config.yaml
hidden_size: 448
vocab_size: 2048
rope_theta: 10000.0
rope_fraction: 0.5
qk_norm: false
attn_scale: 0.125
tie_word_embeddings: false
parallel_block: false
optimizer: "ademamix"
learning_rate: 0.000223
decay_fraction: 0.793
final_lr_fraction: 0.05
batch_tokens: [32768, 65536, 98304]
dataset: "wikipedia_en"
Each number is 500 + 50 x the weight over its row's rms, rounded and kept within 0 to 999. Layers, rows and columns count from 0. Numbers have three digits each. The size before them is the row's rms in percent of the matrix's.

# down: layer 7 MLP down (transposed), 1216x448, rms 0.0366, rows 273-339, columns 192-255
# gate: layer 7 MLP gate, 1216x448, rms 0.0384, rows 274-340, columns 192-255
# up: layer 7 MLP up, 1216x448, rms 0.0366, rows 274-339, columns 192-255
down273 103:573494501526508464456598523555409527466623488431573506428509580430451457519529513477607471542575536463560511519414501480466502552564478467559479404442467532482532488556504561464411529489483493
gate274 113:511498592565511564451578549435554513513455546541551514396540489434451534480477481451456491486457577420475455531461471426516475504475485533537522525517482505479440513393529506446535516432503407
up274 103:441563565451505492540423409572547517480637581507469562504442436430501510515488507503491427457546517474494566391614497436362509586503555513537518509443525478516515560469443443476436561517422400
down274 104:449537491480499422472524456550529451425454440537396520397500478496562406584424543514488539609550478518528521441476536495512435456474452429546455405497521527459561561519444548552468340489561515
gate275 103:434499557460542501521542608480535455481405454410568473513569533424508580429539435479562513465557496463434500479595500475480515495487530506524400585457442558455481507477534454401528464563504454
up275 105:493539487472485580395517526471508577538538484398497480449566503398464454490517526561483413468506489546378513529452545582529465527566568417538432536437477436529507529497500488503413447498420504
down275 103:431538595558639422559449442462533478437477526442454515543592573518532466516525565611493489490524458558423499517485385454532510519462483480471443554503479524461590434441555412550546436511495437
gate276 097:485593478473446488472458591528554479562464569563541484439466507554474435432545437507485493525513548470494461505569509475439452538572465507517530448604607563465474468466497517552480586506412491
up276 102:486455551477487502512580472431453489459513532394501544445618476492518467530551412438565544544434528548374540501529466429583528526461545513557497509503490558432519493514526439474526500545546469
down276 099:564454504427410564527464492544480517429401618478554428394396518523544501465492531520467464492513557489481412479618449545578493523477607616467506549549566524527486555478447417537457511513537474
gate277 109:484499461408400513506511525534519534459494519528533513480583543559534514504557527566466497519527513550404527471570501575454463501521425486499500497528516504536332448435533421455565508498473583
up277 107:515462498447504475502557385514544380454539381437502414457581536424526492544468560580437561513430465461523469475535652462472552436538614429483495472480470514540533540525509555520411518503428561
down277 105:483418471469454437447509498375574478477472433475515452429507424546495452555500452428532502487517559427501423493554478423439500406524385541414518436473524501569527455474465480498509535489540532
gate278 100:471520600572513587510500467509506478486407534404536493550466633462550542535500539412544489451507502492625579608363500471555468474516571456512405459515506499532509557465409539444458380497454481
up278 096:536494537467444521492508444503561500464532465494503490446496522628608505552522429556396450486462463567512532491599568401452540493576525362555519496509441507521467555529544496527486507494509482
down278 099:537486456492479437510530546555480571495473573521507358598506523510512596522489503462447463549454541503550422430515467477519479424465441507514435445414489531548535474503477447507464500507413514
gate279 084:472552492520406461411462519402560437495462574345539512452576490476561439510489514541432540489478486536539526488438542413509488534472575486522569499523602446502468612468520461556497426495428439
up279 095:529474583538446455466441470593546481478494493498495506551536486440541629528603502518499502486522531491566531497416552440522477519533566457397443448453492394524505614485608474461519432522480455
down279 093:467426454556569534510470445426494487597498495467509506448563468420485575506467402533503425430520414509467497541531489552448514443566435523536427473529534503546559470442512593407467431498550491
gate280 108:521554459408511592402540518433355504512423534550527454601456532442487505536525461490493561468438456545430421535468447563568513457459436535568584566489466543504505497407522510513444555486453415
up280 105:470582532510558431490532555450446560446467402500486492495511499473535425470556460375549452544502527551411439539459453513509491513567628506513429475535497466530520434540484472489474462563521470
down280 103:535524431464546490457492566529510431425539523547463595556491563419526497491535397456515457443528467512556527370484466475472543524414491465448469490406528546503483511471493490562470483434434498
gate281 107:461542406528398487467496651533432472496483529483529450436456604558528446531536521478567575477510534549517511490469505496599474495529486484450559482567589551479534478526462531441489572464475508
up281 104:505476545581544494462531459604515520530558551334505435502526486556468577501390565538458500444496472539517439545457473434431520541513473489451493413508477532428573426506540495509517487547448513
down281 101:525567472501427510509548490490482503600484466579625517572464469473453527499541475633559517508487532474551417450417525493487491408476451428485546453442437502545527503487529473532496509488511585
gate282 077:477506612418505596529474467530428418509538515459490439450483494512554639526530469524483470490513627527498550503474473543471461439495475606547578431387523531517457545502444542530655504533428464
up282 097:539573498571498487463527507510533419469458483428512517529519416498555520525558474480568495569526505489484490452415554511563364476508578403461527577503490524425563436482455520470502560504560475
down282 066:482530492489478534452461535485517417497463431514099462514501519488478536539562544444462563524477532513488490473467512515466418456551544510487500539525470509470494487439536508476543551497466445
gate283 087:510526517549474551438554560515495590480488578475481593539509501523493523468541582474484503475586554579468547531507474477523437443524502576479514506541408496511431449522478483501459613498538433
up283 091:490563416512513458580441421494492478474526553449505482521427555467553585455485429471612365483589525504512529518356451497528490409479491569466484449594572460490551524485508607461528539502524491
down283 093:449489562453453539554510486539507507387489508416470359545559469476502545567530668536407458499615566491498518503438568577473537543483491500454547508446496467422424458580487459560508500552514512
gate284 093:611440472508481467536540416489538509413553455465503557548542362438548530507558584498534482471448455514445517570584496482416470505506421512518557563484476495459486498498489540504496653490448500
up284 096:412510517641457489475515445510462581574437485461500472450550485548464520371537515420484448418472589497485566478447473499452597513473551473505463529493575507610462485442404516490499468651563557
down284 097:448525507475516442595520436511463623494474469554528530519528499509488448527480487558462434549453479522450433451418503513451511525482530493494555498508450506476554520515586549525454522536560505
gate285 090:520489561550468570472532532489448601493529492528505490433559461516502493573406467457466431558551570549448564537493525478500553515477416495519554529507428453516550491511456540511631599544532545
up285 093:505496578568460480456515492431504465536515359555513480532621510485607424465598545431480561464567521482444466437391526458577439422499482574582451514395456502431470478506492516564423492475533492
down285 094:531544463479528461425505523463507561529459569536520539439470485439605482491580518586496473482474518453455426550429518503523411433470524548496481474544521472520555541429504440505468441502508594
gate286 103:446482559523432508537465506536547479459522521448525514460544552494478429523362480450495549416509529477514536471580535511451504384509488513450526492387422559490398369535450506520539521482521510
up286 101:464493537440616454512524409519532556468458501438507540542476551487417498544448432380418487501567533500560499574441516539516449499440543504467537356500541547478505542529522557511602538449472518
down286 104:509435472507402485375499462550480524463455459510517431517547496507538486471622563482413519460431502543527483515438397491486400483501469514481570524511530485427514496549553452598471496476513558
gate287 073:435576440459446554533541517519472502473539636428589475484514577469593477637416470415377516443427541454494474538537407497525401423497455465467468441446532547598496420514506562472389481508466407
up287 078:564516567540447584450509413496522482542407459466580516465477467505397566518493452418456548571514566555485517560432559500561438479538563492474556647488423588457505532541547472549516497541514464
down287 089:508424485572457560468515514499417498430461419560770504503499504455537537506424583509452537492538554595548530489400496497530481562510490519479568612508477566590498513530543513564434566534564483
gate288 085:547578516409416497446471609452486480424540448471538508434550470557542502551523472583454509496502520475525475422566596537510490531520493375436582442446511458442408498518523548483502482526498388
up288 088:470623441552512388519442435549509565427536485503460518452452529528523517513535477474520545460464408592581480524591566496538533582515415544493541497533491486454503522595492454581469531490457449
down288 089:537547542574531507570522424490459484519535529507469547507463540451486491485580496436390533535459443478483461534459454449487586473501522497502449447507504469521537482543522465501481471454565513
gate289 097:541548526529475466458467515574515534422420492513518517435531492532517493463517486482473598517552485538454466495568530511547526496554650324523552527502448511485528565507507532505519482558518505
up289 100:446376430547522556511517516489530475478450451518492385480353494431550432472424528456472526440531467530497614596420486544488532457413492408517449544478529499500582504494551526477543523535498509
down289 093:471462426507514514487398479505489459552471602550588564459558511527430499540521542553513513521422530450518522457479444438518465511465471526554438496443435535487497481502554552519580530481461521
gate290 077:559482488458509544565499596527507522459535420562506519586447501573587484559518563540539536390543363500595444499454553441552535470498513555553530461462505576513504459529609450482452516461369468
up290 088:412435536430610548592433534510519461464574475526499533471460447495517528400555507476494517515533535543460549503524473531484507504482442487444551561485496480441547551428410437448470488470550504
down290 086:499471490469476569558556582504511539463433549476457474557560488539507539523371539485509539551492447473430522476514534424488516528434548461504573565486502645467547583468476576442540464539478485
gate291 112:571451480498398543439488561497482440509396505463532491482522525480468537459461581434443521453494533480412497462486527481516528412458483526436368598495488513483420505622531439465487529437540444
up291 103:484434549504514537500544606527480455456563500592519503516546487465552395494495454461554491492550439407499547437530535570545463571458517431538602536449530516515457509590547520385444514339539483
down291 105:506443422538480570461479491448430476449503556463489531423522471551450591495452511449542496490411592461482477502418594426426520592465452515466442476450524476502486538579434430465474540480587443
gate292 089:401583538556537489495423589526513487505474458485522541531463471532547645434521512488551471571528592509480561576434498520583405528447569495497456585487486508529470518480573546460487562448531529
up292 099:563463391507502463452611475429491510474494473604498497545392423528570479495450547479485504434482577436519542457474504440557477464593583462499511504557502562525494502520492532468445664483436484
down292 099:428589552423473487511517481546388443483474442547460470445448437524557489573535562427554506449372449503562571533563508416531460436514502553638589572477518551433525504507437505515446519418528467
gate293 086:498511593546436551517514504492587406541555436409501597535547454474507496505476492407467534478472549432571474546543489486470391462522538439439534478418443472446523445568428480552513459532527542
up293 089:473464397444580460518520528473503501457419480505523503564493585379492538466500413502490509578474509477416472474534476575488550554499487527456444549566536528526581531470564492431488535408491541
down293 089:540462526593551548571596463480526458439532475498573511492524420528537559461504556512476564573510485400503488452521593587492429521498434459580505458494469523478554398566481414477529453522469520
gate294 099:559548573413494586434593461517536494446546417432546554463437472430519499479603479533536501608442563445482482500538500491537427478541447540515430562500432571450538477530449494433526629430511413
up294 102:478470546474527496444591549478472522436426466507519487484535520491545584491558457458462435538496481520557545494504536469457475494594559543518427541532467446501481444460464496475447431456568434
down294 102:556565666572468496513556497568532476536502442544580562537425513549483457454460555430562568511509517497418584469508512426455466491547514493522533518429443477585578435526500539466524581438521458
gate295 105:554565462525411451510538489351417459491446512611525469512582523392527469513507453461471436439532515560552490463510564535396520475494463482508554517499519534424558408555517516503537461606419492
up295 096:542557469550444572593471560513520460538519528498459578471531447546552517483482430568486576410532604489525590444522507531605607515558486553479464435408426539535451438481511614564685547404518466
down295 097:458488445446586519432486428534531494443591549397580543500521451504557526544438462488536500458553541528503606500414494482490537568541566488484494557474507556464509561530466516540403499512499530
gate296 096:523512522588434472422554471584535400522565471493483468543481510451545547462488461549586463473518535573537513500526482544464516544522502486522519587537461478462545509481499416459577468467404589
up296 100:503545527540505535610461511490519523533524535484492627464455584520452548441500528544391430492496473471500522558359520536488462473441469569431405521601502527484542453495531552520371432478519435
down296 099:634505485506450524469546567482559459442578465488471496509519540508561497539481419498428449514629539575479508492517568557528517481501441401457547401515519439557543573515480522454499460480527621
gate297 070:508530487509533563428576512553375469471566448489532562403539480484474522500465532488504541540547579455455481560495539471555511484503568479472416441440492403478354547515528546358425653587479464
up297 086:508534539492442505465559509543493501455432510472498480524491449373451429597505490483490480522469354509569542487468497439486461452460578517569567546508589581480569560506391423527522451531517523
down297 084:512567471503420511504519449464460467487543560454483463434544488485534590466571506503526490613518538502509639407502460521591488491546513477489530503431498572434426498507499478489440462573484443
gate298 107:520493500563459444491444524508481519519513501530572575471596465514607486510483541457549600551452513483532459473468446510470513422519451465575499478470551500523377462476528529387483477469483555
up298 103:439502621514508535546492417455594599499592451457494495504550435506528482559497531564554532509432471469466418533552448490585464517572483487564433447507473480385503512523483473444356405525495481
down298 099:409555502515598477569498525450602615521434417406519525436487515485593518442475536450553551456512481526545549439564541532610508516530603486633529511525630499565562463516489433574568457580508560
gate299 108:500542532431464498533533533421444513489455582525541449521508477552486481568460449546482495457457550450550551484456560537567498554477519486602432526466529505475443445391548523472564581519515462
up299 107:518526551472448579489553388533489544438469494496487517497518502559459517566446476474449398476510532502457520481481372452472552532464489490451502517497552590461511502520546570407543465489486591
down299 105:497569559491459507452542446506458498482388524492471553544455492522519376379504442509598530436445524516504386407480512405466498425480525431460555446507473479446502527519657461522514463519445449
gate300 111:433544445521480546513460505525443550587490516506567500481581480477479494500505439577398470464465674542523407501551497545508364463525511443470459513468480517460523436557543529538505475460487496
up300 103:516533509535521446462547527558517503501417561429486570561437522451486434416466451529395472520450487508506484528383431493472546562552432495551522494488547414445563493549487498423538508490424521
down300 107:497460434477504557479506557483457643552514435522477497552488558470380512531590491557505482489490487494570552566551514459385513440559439604491415499423480489483420589542577421512405484533490570
gate301 102:590449550489488514441547461429511549486540465452546468599492535485453562549531526523590549517481563518564538462499506478586423309588597511492527369486528574508516534475507533534431528496453531
up301 103:599471455539427523532513503442530440510571494530499512409518481444402412572500496504555456512526547471540453418526541522439454492503592472388556593464485441475538482467488575545462492480482449
down301 105:528490477495543591533395475445477504511522486499547501508476446534496652489486561461465493491476462586366492494481499569476564534488504536516457414571467526471425496560527495435519485469469527
gate302 100:489519553493518542451568536454604477470499498488558458479422541524415591468526519486464533535432524462499594421388456489519475437520387573529495529533521566452497457550513550491451540481493518
up302 103:535414523563464480490510594492467487514512518547480547480565430454479458476368480374476551385420469445574467541390385445508493485461495478595588488453497446476592593531441581467500506541461467
down302 103:492512544434352469566508463571434474536470545496475471428411479572472585552533448467541558472514523463472485562487525428495399614601502455525512511411507483468441509540517509521417608463503454
gate303 097:472489426424459436441454503466474595466476496455534599538490506502490512599497492494540593502525488543464487515530390459534439475516455451451432587433483560471606535534450491537486576465556433
up303 100:557478541460472479535568463413474474562519467504470535548563478465579455474586452530416476595435542420507501435458474443535475559588530432519516469567496449458504510504545525575568432581453505
down303 102:438553554490492497412545464480506477569509480475466524568498566480441471469520517493551425496539483552407468580517531513548483509538472496451482417540564509478551535468510524419470478526534471
gate304 110:575529475558449511492464451505503459423465573500544539490443576471459526571499519457527432535461508421529445406552473568499472472483485492511515562588605532488544516463507501553455584372572466
up304 103:544448514518411528451521539582464511520598575464474532555488486496592495549553501574471466479440550439634414483555450460437540517581491437493578509511499525497437538563312522525553511533458502
down304 105:412505540499489446426575570472515563559473439512346436408501484428578534491488518525529439534543540516565618512503520503434553551607414441446564479443483429469360392471501405466464542610423504
gate305 093:494454479509539536581528528463528510437453474494504488456505462516493448582532510403435517400550534459471468523466523434511519570570434569586449561484366468506503490485488577434548650532489443
up305 094:501429629526480532481593547399450487437535479465479517496513520491398478471500499505437533505467561483485596473478501441397478458471532501544455569493486420504521375516499497505432409461529565
down305 097:413483408457507486491453489452394412520476542456562490507576493488437447402482496481478475604496534507553436481619398465444541477449531508460547464534545515440496423446501462444523430576519559
gate306 077:574607462490475574459412546497450533499503547525522387511551420467434508547466446439540529453512537526517558509500567409454494531422481457616460476535502633428534417567466492477559556505428551
up306 077:478488505485519481474611541493501474510437452435549618475492585533596513527471537538465536509527512472494548540520408546542508391558471481397522587430497469588539572452492544474406398642534469
down306 091:480464505527485517429476459467439497439383479466592518529399498448532494473410462472502523529642465540464578480510505535499511444457490516500544544507458529542523580495429514489446449555483573
gate307 106:524547492403445500497498490541436463482377510497528482457575564528530553610452638474542538416535448429487536472482564554532516512474463555557424536516564522603470593608413514534582595532494526
up307 103:469475594535425471437483555487490506437529500474508488533490458448554547435500478545538523468468583526541449591537583498412527502452511527425534559466467504544541527498446485621436554523556472
down307 104:444547379506475495491539501485445520474466438532504489444436501546508461501509464481569478578533599554451450496403484474551413523461432499549521522514576407472513536469407417578487513519443499
gate308 109:509536488489484498470493444451431415433456533442514459547489509551470476595420440395546462502544562485514453483500512437462515461496596461493555451515505486511527553510468459516514444616517446
up308 103:493568497532412539482518458548499481515500471573459572482563524507509502453497490603416542495539536535487526524588524512453505535462407439492397465587517491544462516432500566531466578444497478
down308 103:496478481494516449535489518491549558460604488506665535519547547495443455533393468503466491583469478562457430518517475427562534499496520487460520503523446508487473447503463444433456522518441637
gate309 067:493585504439522558466526510552445499470432497475580446538446476664489520501516563472480533566516487551536487532484450506516464504532439472475602542494587449486448494459531528544445540493486483
up309 069:508469453465424515487465466430476501413488529444606536412532525459551571578493526493494551398550594475432522514497566536598406432514503509485481630458445608506541470563565564519554452527468538
down309 083:532579533502517518545547519454506464541487442439691417397537432496508564532514586468483489469501477436476489547496452538567519470510492464384526622487499570523530475514494457469435494566519420
gate310 079:503518438527490540502611512504494477462534439498499515481514414499594516552532526473511464517544545550495482430501516547497469601519411392557506534461520489483557413458521440455467457470548500
up310 089:519538424462452518392475471480511459522432433416524510507518407643517453557493454499512506544489559510556472557573435441484477548479489532405575568460505540514457401430533548617409501513503549
down310 088:448527569492564460454426460501443533509464539555459477479476430483427543483604519553508409520483496482508456569554526485543604454483434518451477494565495499525478527491519464535462536455483548
gate311 108:531542419478452483547523497592431451511420580557537504524539508467528487567395405569442557497500566497387521429490623567459471467549492592510529475400606587500581521551517542503485470450400490
up311 104:545455526482499519563501464565384500540448517428529544404383434424584471553554491456374447528553441535486509524481525473537492501603516441540518445481462495481492513579441527483465506483480523
down311 106:394452572604560504531498591475514504492487495529521530500500469570424511456517550542494479509602466547587538473462537480577515510453413488497558491545490523534492536458461472563465517481544491
gate312 106:544581439465471528546516377448496674493518491477541481497579484531557492553458375545487457479417585520545591374552577493424470401476463473492560545480549535493507536571546476514515425436482575
up312 099:563523568525503391564552387508443504483463431558513529503477493442433477466437508435554582490460480547483447414512520466535521515559471529522491565533381515399554529588509491578632591467454447
down312 102:479570474532482546492535435613544554460454609460455473530581515476483485486440498465433493516554497478442499504425479462529446477431476469518594475526569514504538433538490374517507410496405528
gate313 109:540529432392522466445586451535448435480630489479547552524470520464543596506485523567506501488531562518522409544595422517458396489486428583490524564367492565532506526599504543452489502431497489
up313 105:384524528582487511552509452492550482485453459544499458494500538520540486536450409522455468565486504418547511618532463480561432466465415470583509487463550523519469501527478509557494486559600447
down313 106:535477513521541492491565472445536463465497471505521476508513427450419509458484531413488463451478542528523515522496486511481510404504459470479529357490444588524532459466577578456535488384586476
gate314 092:468499505504580514517502441538559437569607498397547498501539532475567504434570496567557515628494536559481538486488547481445453417549547464473525516523490497440538477470459437627488584449549526
up314 095:423651574510503536458527464489562434508536567458520450606540482493511510517533548496408493570510488487471461521470522510487419446476547514614450504500507531401436541545407465548513442453497460
down314 087:620501565567556535571478648434500576490426410482395541546481514511492418493553453392509540422507481518579550494487423549566526525459518473440435505506447445543590468486555521471574553522481474
gate315 093:487499440490528531475582521547518506514564516391508533477595453487456414525539481527660489527577466491440556551460580448485437435431445511545568586500438482492486518495444473485481457537515541
up315 094:502507298531485499520514454493521571446507506483499399453503463550460481445518573444492506488465498447501540465436590513432578537447388532616564526534597550481541470543440565502454500408422442
down315 097:489450497511518408531580426495538395422423541486623452542554498498584525550443530547496502477550533463449442474501484525484512509621387578471563449472479517490525491589445464522491547375441444
gate316 080:413505508573486441500484559478616454395557453452457547503447477499548539371501491470480550517522479488444597540455487531414486547494561523415496520529493450499440503547460420473531419530496499
up316 088:597542466475492591442483477496506512450571489458503517454457506535465471513480670464548459481488441563545464493513506496447545500524530438505539464552455470477523592476562476515540484492506494
down316 082:555523517561478485547453556519482593430551476572664446434599521501542528454541452556483459507547385509505437396507475489483536473541479504564540448535501417601456533498550513550417552389507555
gate317 093:577489530514435411419453563470477528513443447398549537489475449541425474489466467468507455512508463550468538445660481509479445521539482437537473538477437510441459458443538483447477501554474452
up317 101:543497489475505498373465475484482474475456555584455382548474413523549460525519465367511476593523445487532466497490528540494480454513489470545556493541458517503511585464507441514417514486549518
down317 103:529572502487438472542514472501525517465554509498396495462476506510516456533508442480524496543583475519478544566585515538587514570440520505555521465426616473549533527555577484532434519481515479
gate318 085:572474551565507445391536501502441396500502511450543510496512532504478596481506564489479515477433540521477433434464475470444549497470546492447570554519446412559422421487472512545489472506464556
up318 093:495482446595479479487365460514469480569549462425468580504437599480602511522500450497512463601489493511575478536514354460601439485450526534475439518424492458476519492538512462379498419476468476
down318 096:400478458500609413392458532467459505538514537512515518511498457540465522461528509544521524528436547550510510533565459533439540572484538524457563500538510540473495474561452410485443407546542456
gate319 107:479450558521463577574439495529528461427536514511515537516429487437471553521490432572548506529536517449480537471545476513520428594613510512482510517487445504457440589455498588531488445465519489
up319 105:522548507454465501602596532513469436477433557506481507492504525487508499530510464522484477540495540478505452421451514603550482498501538581426413508525499451569615437542527448555513498444515538
down319 104:542498544496534473545553423475536511512496490447448439485480498582480463517551431541489454517500552488470459474419557563429506546434512532487521490501462496531549428522485421533465506531556472
gate320 090:370537519565483580407511526562564542500528373486503539439501634486470538412559575495518490535511542504469564616443503514434524461427500513508460494586472454444468479470462472465385419439441391
up320 093:555480486534497394466478547483505601525495476472501624498558543436589496511482579468541432476517511481412484606501463432518453507474572431511495484451475525485533578517437488458430514494467526
down320 099:470525559464514458414506461486623417446622535457497513508510641522523438544530504500495563454501445548518526554478592466456509436484472560417484495551454470508444537578517553499508371469441447
gate321 104:445530494474489496556504501510489451464470481564556487479544454440481555535482577439521565516447489413500485433510594531360530494530477497503423592496496513469427535435534488428536474431497528
up321 105:544505418505501523545457533561527487499512512506526496492600436492458489539442497500522563506449524495431500439482497490629506525481456418465542593483511456452503486517516480516508420502518475
down321 106:502375547489611570510502485473467516465546490460455588482582361533533477434441510479513478479474468521512499502475520573504518492376503500449420476575528521514532602493527533380522449452476556
gate322 104:518464591434466493441470507499578502589491409527533486497536547476602416524432425294549550503527554552528524471583521446609511367480510559457515456517428566514557516475496573516553513599467532
up322 107:522426486516509549377431516578529488506583505358499457462534463545498497527558490539555544480481415521537435480523522448495528475553444594590554546441519413343555471453477576524490466481508479
down322 107:510485503510498555456380424566513593425528590548393513497523550588492517491462507490488508482544392491519531528491469510396475517445492559408524543486526579461471437480538518547485442481463417
gate323 111:475570602412524447527460512503539526399429429510532488485454461542514512507541485498449497457588519546464489576433411552521429470468424421608467410465527522515518545479487527406547499511446433
up323 105:466497488577519672521366454500509508617619520533508551470491551496453420479534387481455489526508559393518460562514508531534476528521515443547502584439504421476497530550409518487505491578478479
down323 107:467567472491496547538494463489476476542433553574460459527456500536458492457494470466509527452569505490473498565522534634371547458525443397531506456465499512545379436543460488400461491507445516
gate324 106:444528607438536536454504499458474486440456482443570482447532493541517610465475437515508456541522476477439557510454579418567427444483519505445467547535519507522457538491462487506485516485596440
up324 101:626575416372534506551535447507548542407534505571504533577553484513466402502520470495530479470612517567525540545550518465502485499410507481524442484611379485509464370561573457517493470500477529
down324 100:492548531528460435507433459408533470553416510468502558481455590349437537581464564486505537569440533524505489508625541600486503507477476502491514357535455538498431447568549516576433483513493520
gate325 110:448618414490492528465426388560531506468474410452534582520522495495523609515481496491472629481480501515458533484508437533501455385499522503549447493459501563498514456423515428465517536532427498
up325 103:448504466583520522620538455473596578478567484560505462467519445495505453464601550520476525511566492540533437503522578536571488484472412461532539435548545575443580484461558526638499450407544521
down325 106:439479472530421486508423484459494494471457535446372589387490520542460597524525449453567541484436436432516571535508426515504460554466435490482445576419488508460474567471455511343433516661521450
gate326 104:483521508436467557461487552452482471447500495404508508425557480515603575516450466513368442572499584496462613518557450507468472463536485542515483619489372548567417513444600464490467460535499472
up326 105:510508513442518461566577403535549528602492444512545473544387461508510541557433486495480450475443489512477600506379456516534474476447408514448538439581513517475462487568464461505509570491504482
down326 106:491410550529535621421417546561499492482614524524495573436417534414519509575473569456536448472499520508527436499467476496515350551579540598438492490507570447454479424541548455615523486406434449
gate327 105:465400518600577514456476478377429458536489444473536470459518542504458538554542531559457593629511471470407519507490418495539492481529523476435495495487458507459485481525501492473501555506486482
up327 106:380486522563524511445504533557468467578489527434509590476505356523476537400519599445508519448503459497528578554509390479419537485464491554550530539528482538473553467507354493427523509498502567
down327 105:504563506573515563362523442517517508471513577513542406500492442423491515407538466514421490621467550505501504494420545428504496494513589509516622450544570500535500412554427453520333481470481479
gate328 100:496522422517429549456570572550525440437433499464449490420460465493598575526516514562558619492543623470389525546471486563581504391507534491510463602424427524534441457476445525516471488507500403
up328 131:562472479454557510570537556598523397486538521456414482467473366536574610457556539560583595505545558506466562432450536563526586503500507473557491550421441524532485408464426472551493474468531460
down328 075:498490488462518496496491501520479449489498499486025479476533512522484478552504520511484520525513519473487516454517505490494453505497511454520524520498502458533526535523480478517503483509516510
gate329 114:513487463412468506564500505539508509428455509485547510516498429465565510464576418494473462517537495532499571467565515496608513469462434565529404499480432574485453571468529541499504494454478483
up329 106:562495508475471489536510531461471541442513473478519530484495486467484525503564472574447491555496540551465426424510520441550524539399369500520535467494525434518495548422472436575493433515527458
down329 107:507428419480508468501468467419510466451568557412476476546578489524441480542441494557473458520477569580475521551530602445440467506516503477451447507527497495469458539563428424504423511518482495
gate330 111:457565587499555448598569518498574464458480474433582514444531549560468578500551489585449470530570515535424530565439495436628445488496517453502514617429456437578482479464564545563455440487546504
up330 107:504610562473458480523559556510499541543533476473497503428555509436418388445416463512376469392495463587477436385458531466532484491439520507419477442545535488467531514571501594422449510469539509
down330 107:534422482496521652505446551540541475415442553470471460485566467568476465476483546570475473545501477479433555453435471515522518486525524419486423544500569573508512504537491471496373552533515480
gate331 105:482540539530494424483502467454504480500499547488534456480558466500473544550471493516558474528449490438528543520535533495489434528518425522435529513484472509514555543518488576573549562497538429
up331 101:514547367507415474521533439467546642499489568543491451593527442469501524418489554544499536486476469449556554388516517548498499461405452533458435372552554474429494541457514506482506505525606491
down331 100:479498458579468562529609528578488434490514425444481509451548488529442556512540450522421619505554532511518537510454472620590552366497588472440573472491503487491482465477415488562502512518470452
gate332 084:497461511490393461620486574413500525518512488552538507513491498520552466512449470554469469454470586518458447469568470447394388568498550420471460403495458433435510471384475607592547585426525534
up332 092:485530468566507521462459555479445647593522471452514509526521487501553528540469514588558508460528574556569447451527542581518530491511562415473516503488526515508565423485371532552504546493548419
down332 086:538498427532467527402551498560553520617496478534410457509488538430405535513568523496513554453449384499526465539414492545519513518528489524457450609563528457450530490505545553515495454486483493
gate333 097:521411510532408404524519472385443527442505468512522537458538531549528488607486435518464514473524482496477493576542508414552550449466611520586433520522569501516473490473531499467475503553448452
up333 095:509534538511495459582423588444528449409573512495497437556609446512472541451436560488545473436612476458440463476522553565416602454516562567566473483489469487470482529506559428533478506636479465
down333 096:427610499560531521473490611629462523470473427509440521464498520592431479446536475488501483548425483526473548509547581553440518529491541420526520457627489473440429480541482519505615476528530555
gate334 104:539491438522479417467541440584588543475482449474529378448492452442501567519416593512472498546554507502539470533472447472598452461501545567469475491510446529350478518522513571417520447471513514
up334 100:530497542506492335559455497541508489599455478545486453520504505544569513489429513450459578491684417439418493426442587493447586427501595582532544458541517412479461472475539490538506516496499507
down334 104:463462489490545530508450502517532572399558489502500496523500584542506484506499409533509521578627480442453525479473476568479505498546515474483483542481551465577508489479470465483524482455516508
gate335 102:457516533420614459445433492440481460504517508525546555433538542477512417505502420611471454479548500353411503471602429505544458456467437446477507525471485489511561568503441666475545433480443482
up335 096:451494423454505487526555500590549470521515536476504589489512535423478499412468533514576502538470520429578571536552517461491418548492452454449593568507479461468552409477461481484486514502424515
down335 100:506462475498461496450453488458541534475477496533597472466381544479444517469497469403547562521492509526460468470438549526594516489486501646508560507454486552561591541585431582484449479549492527
gate336 099:424492516544547481522472520527496558536525523467533522477468523538471514448490458473521600540444458533492509569514407469480515487503544475524465585528467474556545456528497521445480501402521504
up336 096:558538442466476559520558425475521399532460388477490440471455450513506578557434523543490542440526512540548521508503494465514540590511515410496507501562440524545480534453509524515473504552459490
down336 098:504477457489495477480388511463362541489488542562478408453414594422504546460519507554498511486507486390518479551487510531464426544571432527610489530513610494563561502546424463499470566482489512
gate337 094:514552497449551534499495538564537460510455514474512508550503502483434539543438577424449606545512529482416527489528552412576480449523479455485434474512457544442499487497578524492566488469561509
up337 099:496493504515476557435534499473447548527502467462529476429587483572538487466508481630512430501449418554512505495526554494429478488442413502630366470541564475519459450494441503518321447552583527
down337 095:447488586467564522543548552506627516487530573607703472476607403428523556539476490497494505581553509515540465591651512540481573492531600475541489500467497498536622491500570452524483511496516451
gate338 102:468507577515427530401465494416448465494475544468526529364473472493479581540415566511458504469527456466605471546446471494426478523530510514472415515618557525420444625526501528465425441497530521
up338 103:514467617423531355578384535490532535354526507490535511494421583419499439553586489504432442442459521519465488465476511512510506475517477567507558478488479457562494533527529474515481498518394451
down338 103:487477478418560457587532536589506474544482531491510523551463504471559535503433506530517564415483480449543438480489445477555513497506413383484517496502505583469488499529565502543435598488445604
gate339 107:451459484442521424484455451562507633454553547533544513332523453502539459509457506480470581458505469464520497527445459388518495500463483554476474527456531522541441455497541525433377425510419454
up339 104:529506558558594560494558418524523436490493478533525440588602508538537416491460518504517649591532452482449457457512485497477542497545484528415580535527502451448506562464520475457457541397473644
down339 103:602462474558532458395476474420480401486536449494708501533483508447494502404492409535561492541487491474462472506515554472473451464530505517465487476494429460477460515480488476437535475530494468
gate340 116:482554588535419522492555452561490481485528500584548538473461485549456495554528413495521502478561523523435495496418473514435505348439430478533545532516508384520493483489496459405474532488411519